python train.py --n_layer=8 --d_model=192 --n_head=3 --n_kv_head=1 --head_dim=64 --d_mlp=512 --vocab_size=4959 --activation="swiglu" --norm="rmsnorm" --norm_place="pre" --norm_eps=1e-05 --positions="learned" --qk_norm=true --attn_scale=0.125 --bias="none" --tie_embeddings=false --parallel_block=false --init="normal" --init_std_qkv=0.0549 --init_std_o=0.0 --init_std_up=0.0549 --init_std_down=0.0 --optimizer="soap_variant" --lr=0.00548 --beta1=0.95 --beta2=0.98 --weight_decay=0.055 --lr_head=0.0103 --warmup_steps=33 --schedule="wsd" --decay_fraction=0.561 --decay_shape="linear" --final_lr_fraction=0.1 --batch_tokens=65536 --seq_len=512 --doc_mask=false --train_tokens=208200000 --steps=3177 --dataset="wikipedia_en"
Each number is 500 + 25 x the weight over its row's rms, rounded and kept within 0 to 999. Layers, rows and columns count from 0. Numbers have three digits each. The size before them is the row's rms in percent of the matrix's.

# layer 3 MLP down (transposed), 512x192, rms 0.137, rows 479-511, columns 128-191
107:498516517491499532520537526530435564503482496490455512509479527560527520547518486489514472442512524535481482504506487490500487479503467552479537561553489473517500487474503519535490503506506508
106:519491523485493508521496464492511490545495525536471523509499478531459485515524486514518497502527544501494495496496510509499530497491470559476509501522483504528564528466466522553472504512511532
103:488502552497508481502489467474533455486496510505495483474497474530495478497477550478520482516494470547486511485481505487505515532513494505481462482462509526527529529511501512458456531516539530
107:449499523495461485480506491527452524536548510465535502550501492523499485498506517507503487514533529500500470511536484427521508550495507524504453500546497492488469491473516523508493474508480506
104:528491488521497463486441484505557564510512519502469527490507476510483494475455461527493524483485488481492506480508491533485513525536525455438515498507511506483485478526462538490441498496485516
100:540522523510499459508537471504490503513507465511484502524481533489510470496532496484494537503519515542499485475512526486497431517519502503476481471520518462513473495508553493502499497493532495
092:458536495524452492480492488492520521490480502481511502483536517510506508517517534488494525510537512546537494511480501475529503500496479499500472535518493506499483518539491477474488479480539537
097:516500457521495519465537519478512479524504480526486495490492480472480484484569501520488494538447517480484499522535495538499492507508538436498500526443500503485487491498536467507467495508507493
106:548559483465430514555556491517484465495522515499501543484517501489444501489502427526516446528509455494495505551497515537485490508483501502513548524522487485492507456533535566482481504465501442
101:501475501505460516473475494493512550561501509500538515462516478512480490515502471495469469475469493489517477464512502540457535527492447532505462510505483462505487512507521459518539490522465482
102:493492510494477508557476466479468539503516489484530452529504487551508510509507498464471491464481513501531525501473476491506472483499504503509503515481539551492487516533514489477485489564488475
101:506528474496501473449543468495451506542528489475528489520515521526529514510500498516519500503489502532491533507515525449509520485473518516472533475498489499500438527511543512532514485475520505
101:515447532481534492446534495500516514514525494464466504528477522511511515470516551476478492502482482495464507511498502488500482535506515490457520553484487527521520505504499491481452519502487498
099:520501490493492528470528498508495501512516499463509493512446516475468510535468497483477453515516489443545516501490527549507531497556525478527450485438482519448507493514477488484458532498507527
091:516494484485501447471523502546511479519527491488481529509521486485501505488522447493521513503517515487510486487467486499529465490477521498523526494520502457463504476481504504457528489466487518
101:517464503559480535497495506490510491551516519506489537507474510508495507532468482520511530471512456515524495485521546481518501491486524447515496457494460545490485522482494491504524509537479503
100:520546537515542515527494477502479528462568514513491491493462501507479473496509461497514533500514488477493537502493481525508484490482535505452526527511533518497502489491505477523491519490480510
102:536492498470464458513505477505472521503517472521509499490497530517473486488481460477473482478502468500527488480509476518477442511480551467502532470525476504523531503532477491514486451484537465
098:477452533521513466465554455475506490506499446502465476500508497474502479494506538550512522472520477544472514542530465510533514480523506436502507547515477486502488469454519527481546475488491501
097:558505512505481519449436542480534514521502508530531428452463486494510515502529490463541461508489440500509495540507487461474503493489540497487499499521538532500476558526480443491472514494517507
098:528510530497502539492503505545506471481496473522529486497520461541471477461479518495442498493505503552500510470478510507498526551500502558510531490495525537496480474482499500494479531487494492
104:490499485505490533547493553497488478501546512524523500471479498496483486506536527492509508532484522464509507482521509452474492521505502476500531476486498493535512520496518483498479504513481535
099:492549504507492475508509490560478463494522520520491465525458495487496535482456535500515494515496528490495481488525476474542494480503492491486490484533491520484493507549487519557506475468521484
095:479462513515492503490487509500443502503490518517477482511504466489533504473525538471531475447508559499492504485527479511524501502464517527509524510511477524494522516463503547508510528525508527
106:541498488471507526490517537485477482493531486487519549476466490516491489501508490476537474499496476532525501493506520513462494496529516484509475486510449497461531477509484478520481517493477468
098:514537518515522512493493552487547515508500517470491511512530495538551518473498545522524526537492472459496507520555535481518506536532515480536567502521504499543522443480545477514500463524485508
098:517499492527557482520508551542533499446492522519509489507504523466493513467480476500486472511503492474557515512501506518503519468492513503484518465521536512517495492497497470522489510486501524
103:513481529489518534495493521480482507501565519484469501502503509510471486497496469524481496506517516492496465536457526508543544527486526494484510522470478486485478497503535472498471505538469474
108:485429508509491494498498525478452517506481527493482509528496477490496543477507526462529505510497492534464524540521514480509475499494485495458491562539480453488501499477523493476543470470480519
102:474477499505502505478474486499511532486460516486450498559494537517494482489485505530536528500510519535497465499530494495565530528491522509516506513526491453455531499493529494462472528533509506
106:516521487517506516520492487539493469519503502508510505450496480532497477523473544461474514450476484527524494475513488519480498478515480474447539515525519496551527486503511482530495480530460438
096:438485507488492541540498489480524486485482504498481479475545475470472499494489460542494461472524528498519511491519498505535513514493564542510515506497522506503510528495478509515525520503506461
097:545501518476528496511459507469522529478542550526511525506490538477501508537519509493508507496486504512537482500484550498486520505487485500467501547482452508477509494500493469454449526523505472
# layer 3 MLP gate, 512x192, rms 0.156, rows 480-511, columns 128-191
114:545523511529512456491538475498506494457514477506464474509499456522462476470511488488509499505513456508469470513478501534495467484518526486522502520509522477455509496505493515473455470499505500
106:502477469522485531562512482493497491531447468510527464474525509516456493489515513522488492563514482505486472489519460557478499483477529532495509520500512461469503474506485482483546485467501516
098:476497524515489500504535518502464479465513522495514478547507506496507517474529454465528497505510535471523489505487460464483516504499486482523491495550506543532522484508516544497451482517490521
093:569511495494511502510503492509469480488506498490463518521515504486488485501510536514467483495457470501534520501474491515502504560521520472530464522489476549481464468527506497516528493519456485
102:506554521547486475497523507473524491470460462549462495511504498519456504493505568491485454510516516541497526476496499489534513499441486497550486548489508461488487498492537504516532500493577516
085:519452524489518501453511515505531462479512482475463542504435482486464503527469521487487462476495463505508519532500479485468507465506475492479486515540492498466484491519469454507512563501516515
094:505498532468448497496466472482478511468502526506512480532536511525487528497437511478505471507500493544524471503475487517549468490468444526495476489490460479497528499497486488491540509490483462
103:472499529453490497554473484470548530511471522518478470502505552510477541474492470491469529496477507518523496508479485471477464490516530530530465507496481442498437492506466494525453499484496519
099:529522498511513509489497533480496544516459541524538493504462439488472511499495539501509495485493505492527561531519489518493540467469515552507526484472477465518489538514519478514540475544468486
100:502517495518528503491491477514515521521525499471507514454533467500501506481493483515489526514541508485522484503474506518480461474518523519486490500526485466518482489501479509480462539498493536
100:514526503501540517463528492526459520500546492495500502495509504515508537499512504502519502498479469478501508506555501534513554510521505515507499493510509495504510474503488489480542481482498536
101:486472466472524530541483515523509471509498503481522500509526480523496489540529508477501505522480475512462469486511496447489481479474469525498531508504507508461455474498499513500486495557562522
115:515494504487470470515481470521474516463525537466520498534495513530470530505464533501499436463485483484500504541482491511532462485548490509470478474452491518522490516499484465492488496480518502
091:508457481528525484470484490511482525502491506486486482493506476532490506477509512506493446489515493518505517522468516474472550481500540489481497519480500510494508456470481561501549535469541526
101:513496535493470495488498502408529507481487522506487500486493472543523497516486483485460513503504493504517543540507485506509494535520491498487536492490482524561505508493510499543517511516520498
096:515512497515495488538487523494545513482391517482539521513491508487484475492501486493509519473546561502453455485514519501527502486530520525528499497500476487490489494513551516520482498496484482
098:513489510494471526503487518545525522518501509520498540490514502508474531495529483480497493484463521540538493533487503514525523493520504497480448510483492513495502458490490497491538474508555505
104:521495508465511538536484515509496498496491500486499462554508517488496467510498498440511508498478520525551481537436511514489499550498520523518503476491480505556524496477552509499523499466495465
097:459458487490511505488470538510477496501523537497472560478473505499503509518512529511459485520508461468470535511444523474523527498517516478474552516497531521499514490518491497503457521501526499
092:505518514488487490517523471524511494528490517510523546506501513464463491483517580511527497500493502507516492506525547439491465511487442517503470506467508498499560512482519500551530465486529504
105:505531470524524489494499513473476509478500494466515504450490471515489535556481477528550448505508533445496513502495497508528507487450558497491482546514503508512499532503554497477533496514518530
093:489496500481496508470522501463513474462521494435526474490496514487511481503500507499502489505490515533509515491478511498471480479505492505496545507519511523498485503504498488478539505502497477
084:511472464504454534481546516488524518467501536525533507534520491519511509497528501525509563508473529524518498496488478465506469490508531531453560504450525531468480481497445507466501512471515504
100:514502507459496492495452515514529504503493533430498491451486500526467508493500473488467543517531534502489509469481453517455486522544524464520456514505498519455518464450528483522486530507495469
098:435465501550498531478464519460514445463472462484531486479505499466471524527452497458506497507508501546531507548509530533506486511529488528513484462488522493511469514512513492504502532463510498
103:513460498530494489483519444450477487508502475487475485507506520514495502505507489510500479463550465486507512479477508509521504495516490553546478504529456444504466499510503482505470543529505517
104:521514483514499517486479502523518487473497440461517484496472513500469454452518510465491501551487489523503526542491528526509499519442479502479518457490498487506536532492499489485491459503513479
105:497536539525519471509506502496504499469524498501452521493508442474512532530500492484488452516512519476524503543509564481538517455493575496468490513497531529461470475540521461520477458465516558
094:536487472460525486526528472490490506530483478503491475463515542466498523521512492468472504503526533501465479465485479535456495482499489484528473498479475491486519507526517494506531517492498577
091:522512505532460473522493522503505504481514460538479570495516487515463537493489491461535479478480513503514524520525513511512505499510513510482447506548517464472470470510455518496507492498522525
097:516522457469531497476490512512527493482525502498526543484474496584505498524480502493501463468481527525467566498523529519434489464460496488483481475457466542511519503507501504481507517509476520
102:503483483517457477480517500478513531495480488469530501459489509531497490539475461521474486496515503502466509477521485501469501452495512470552531524520530524460476512530462539477537503478500521
# layer 3 MLP up, 512x192, rms 0.15, rows 480-511, columns 128-191
115:500481480518485495544497505521497528528546509471538516522571489449492551495467490500455515535490503519499488474472497499511509515480482489495514495498494521512451509485524496420513506496489437
105:470500527494513484524568494472491513485456530502510491524509474509499519502523517509476450519528485491475490537496487488487498493544480496483485533496481499502480500457447464515539475557475517
111:540489529507480524519535548479502501525473499513485473457481484496509487474491498512489510513520475465494523533538507527453483452495506464481514528470518502508540518553526533541531525492493554
100:516521426449464495482535522523505468519498525503478501490515510515512468524492508519485471503447507504474483464508512520476467519468479474499476481532485511507497524523496511476506502472484500
108:513468476529519537518489509482444520549479537488564472484474478481480526473489496503492529499509489480527439464522502480503489490499528504518546511535462471471455554495499493515498504454500479
097:477509520502498519538503530502468501533460499542510477490554522481462497533477471485490539523493527486514492473516533516536506518525510453524502498450508500558534470468514514485498486462513546
096:505505456566468500451514516452501512496525525467497519524496540498489474464521462551489533422502509529485497461524529525472497520513495520478492519517513512475513546483507557499505535483485511
102:518521503476445476492514503507511476508480478524514501500524510496520511491485466491462547513501515514476495470500479516457488509468478471509487476539490486500502513505517481518501469473464496
102:506526510491502503501483494479456487517512477477481517472476546539523505500542485506426503449535528496477561549520487496496445520481485511452543491515444486515488531505514504486510480510502464
107:493491451511505485448471509482473544503482497499491515515553477563485540478530511462450505487531514484502467509484458489488445455503517497460480505472543542506490532526500484492520450512516517
103:496468516509514518540526500503494491479514513559480535507492490483529504509509488470424449433511525508504520482537491553462510512513469547515471522523498482491510529446474485494513482510500526
103:504475493492510474470497471453488493501452493513495511553495521500482521503496498536515508519470503508515522513527531538458497474458505466491500481505494542496498490501515518473493437542462486
115:490464529494477491536471531502491485471500508480459513530501530523449497518477525517497419489516501473509474466452522491493510485476530528508553512511461517512460484502497492515481476471494500
091:510490493520522484529484521518503488494520498527470479501469485498500509483514510551454507490489494534487533509496446468515526489465518500519514494463506519505500485495509519460548495520508506
100:552518481462472439493476465534467527503442471509514552504503503505485493479482494478494439461552533540530498497530510465507485490462478479476482507511504496529515497538498484496501495449506531
105:561483491442534485471478548529492509515475516562528509479520540457507496510483508507496500484496511452479494527466471518485492508525477501500520485471510532505504518475546516482536515523486501
103:525509492479513497513450499498497494513509507533516517502525482476453521529483489455573460472542459505448468516496482492481498528543454497465535509472492516500494544524482544513531512478512505
106:503483511492510482504482490498482453471535503500476499520503467484440476497487513474482502506495498478506472501480474474503517503517492465491522500547507450498502507507515458491537483470486507
109:490518553536512488496535491491488471511545530505496519530526465489475468469519489527523488487514537521520477484521505517494492504491485438534437493497476468543521478556527484507504504512510522
091:533485495526534518424509506481496545499491477508480471469498524492473476483496516514492506534491481508499550470515478559531493485507503481494545487519546452508497492494516502505449523495484524
103:471496503556488501537456481457505482492566463518535490543525481456531527517513494517475500523502499476531515522482538498525505498522495522463495477485504540485503495497495481488516496487476478
097:489508522522538481468525498508502479516515475468523500501534479493508504504452513494526498488526493494509496509508567443515500509502476529487466500487490520497473486475456480512495518506500459
092:526471473495488501512516542517509494500505487496496462525512516503515498496477504487455547527475485513491478448491532510496479483499511459511540498476512482487509534551518460532477581476501471
107:504532536509530539534475448477479484489483499533467510536469451496521495503485513479476501496535555502532492514451526477502489500538469511494461513498559507476486497522501517489524517496533516
099:511492496468479499479506500502548480491478501530477514475491478510508534509494535493521503505528532507487499469490491485487508493455478519487451522531512462501474523465501460524500539506525519
103:535507505459479508504539521479463484503487458521500509481471496505483553518529533477521507530444516483455480525528521509482505480530501482475562500484497558487496474485472497525526439472456472
102:542506500481518527469509497479514491506473499525517504506513485546513511470501455487450482504478475510498479513487483501527476510496532452488501487513516455495477484537506519514499513537462483
108:498505517491509511508506482501538467495504467518568523532450513526494487482495469501502509486528520529540532470508494505508498512548450528512508482489481501517479497499485520490491503500517456
095:487501496499495544520500476550532465484449522497508491497489519486502485476522465465488447535495487456469476499490511510493533467498508555500471487443526471496500525501492495511478483480533464
096:471488549511499494490490491441532489509555490512499498524505508496496518520469501495520481477471519513449528504479514476460505516497480548516480484492481510475485509514554465473473513503437532
095:479543475510444485501500536494501474502474517487532494446520488511493550498494541512515444489494503519486484512498532474485511496494531491498525486504488491509459509511485534485502457502542479
102:512453485496530475485521509461463491510556483492494522480473499528442495524488492474486486512487472481516479520480508511528520507539492517475481522526481506538502481478466497453500456508468441